config = dict(
    vocab_size=783,
    norm_place='pre',
    rope_fraction=1.0,
    init='uniform',
    init_std_qkv=0.0867,
    lr_head=0.0147,
    warmup_steps=0,
    decay_fraction=0.603,
    decay_shape='linear',
    final_lr_fraction=0.0,
)
Each number is 128 + 24 x the weight over its row's rms, rounded and kept within 0 to 255. Layers, rows and columns count from 0. Numbers have three digits each. The size before them is the row's rms in percent of the matrix's.

# layer 7 attention query, 64x64, rms 0.241, rows 0-63, columns 0-31
073:084134159159112142074136130144111143147168140158144138104115135105127138151165101126142113128082
061:109135164160117098114139117134119131136158122116167141091098106162134109143128148126125093119084
066:112117118094123115112181145137156101145138118149151132102103121109172107125127123148135117113084
068:106084111089170148160162139136129118097169106120089157129148134124137116098144121133114115140126
066:106145150115086095101109140103181098131099151118135102118147085132145129148102091121149105095101
054:133138124105148138123096160107136137122110113146118104127130085132122094133098089117106105091124
111:140140127155101096136175135121142113075116137117116124138155158150097095171161115120127093089111
090:134142153129160098115110139123133148119174132113106130109134081157115096160121124135116118086140
071:125133147089130134148147135105128150154119141119175102158112129121137127182126082110138103108114
134:148148144166110154144140155138167181145167129134124095181130136109105090131167095121117138104158
155:133133110135115128143144144070145103113056114106156111121135128151095113130129073160118085084153
161:108099151118111147127140132178098132145157152169121129120140149098157135152164124103136189163111
166:129167105119156097113105131094163141108083115069143094104148124154086141134104139150124112117155
078:132141146109137105134104146127125144127195173153133154124142111151184135113146127106144117130136
110:134125098123159143117127123133117096127125169120155175076144127100148137118119115106128116070115
084:134107134113122149095098089154099085151170184125137157139134116117151141139105135090161119136104
060:102118099130173127123120162133145139155099123096085152142139123109134125096135088125082125146163
074:107114113173138131109079112113132143138127159089116123154110094172115117089127121122082130115189
067:135110139108103097106128120128129109158126106105174127140090098116134137147121155095122114093112
069:162169145119144088079124151126126126121116123151099095120145134149109133126124061113129159137118
101:154118122161089118159120131119145143093092124118115145143137141134107068133103099157119079087159
108:151172121101109120166142180107145142103114123116107098161143147115113115134127112128126126103142
086:096116118111176179122119137164107122137132122156087157104144123126138158093162126133153130166114
099:130099141104154137120121152159123135136164151139111123122149105125152146067154139100104146125127
099:120144095105149123133119106115125114097117107120103100118160141170122141132134128169126113123098
115:164130107120126117124094123099156093118096109077096109141142082175102119117106118149123096146138
102:141170136119104100136157176113128137089094164115131087149130139139093114182145083125133111097126
143:138117139135126109153132125082137126099101089130133102142113112152080126125104158140114053104145
073:138145136159127099141130130123147144139160170118108133124112140064126147163118140120088072083135
103:145124175141151108145137152147108187125122145136103135171121156105128098120137118140146140166146
075:140107133136156136165127114098088151151102155146111135124150194159163151147140111102114124131138
086:114104147132091117114134119133129085143142060153103110169131160111133104127135127129133159092161
058:108163160167106108082138119102123146119151123099154139148133130129106101133159138144124079069104
072:121139128132102110118157128106133123103096104100128113123135106159104108135112145148130084093118
058:142110121096124154175172143105146133131100089150110133108130149145114141117139139142142089121096
069:117127128118163180120130121132107133142084128175112131097139124105125150084153116149177124153137
091:137146118138084114161144144136126106091128178111139118111114130147125087178084108139116090127127
078:152111147121123130155124161166139118121121162133123122147135134153143093153112129114135131089158
090:123138106156054114116115136127152151108084119098126107111149155151154152111163130113120137118111
079:125168150128138125092143152106169155101117144094153101153111131100127102135132138134100122092156
077:143133104130111108165118104116104116094126104150116113110109171115113084142129099131114113132133
183:150135159143103106113136150131151154122106139106143114150146114076117118130151043145096109118114
096:130154144147142112113093131108157096111145092113167108110140132112129097148133125136126139059105
155:125117070125134142144110135147126112174174129119158123128078122140142120120132162106132141153120
142:131113119128099119106108146124107111148091133126117151092128137134133115097122116129134158152165
093:092129123129133134165142134135128123142121189142132140118089148142187090113129177107155138091118
163:130120158099160160159111105160113119118156138157140158112176117125144181145125159131197153154148
128:135075103146132132134180119136108111171136145135138168109122113132121102126115150113157151145110
057:094119119140162142092119133150112099170142130111115141120137102143138135135132085108102137138126
064:101115124161161142091112131154108148152154136123129143134101122116145096155122097111150187160114
061:133129123150120113128157127119157116097097088127134098128109130115100099134128122175135074077132
069:157114122079145094139130137100149065116110126104112101137099140138101097106091150151109104079143
088:139138145175103141137122150109087137116137148148164143115192127146137085137122093090144148108119
115:140121150138118112126125134111186115119093168137126113139134125082118139115168180106136092112168
075:116118098136157176148158129164103124134105136185097164126118133113180172136123130107156100129112
076:142127120136152146162109130146101128128106130153112117135115151175098126161147105143123057121184
089:114124100106148162148151108137095096192158147124167101118117141153125133125109142139154156132110
133:125142158151108149132121131133076102119169117163094118136116100125124092141148141090127156124066
075:123147168124092110120135175105133163133128154122141075146171082168118097133143131126124097104106
110:091147148127108128147103101115065132120140085143096130114128125141116064081086112104128122094104
092:116118113166135125116131127124101129136084123174104128092127123115125110127112116150128085077126
139:155135122115120109111091117124161113116134104152109098151093176149106143137129197075086139147139
095:162159127123146123174130113115118170096121126148151111119156123136109155137150148133158168120161
104:118144118130090141107094126168140118137163130096124095124092111153159175153140159132114118166126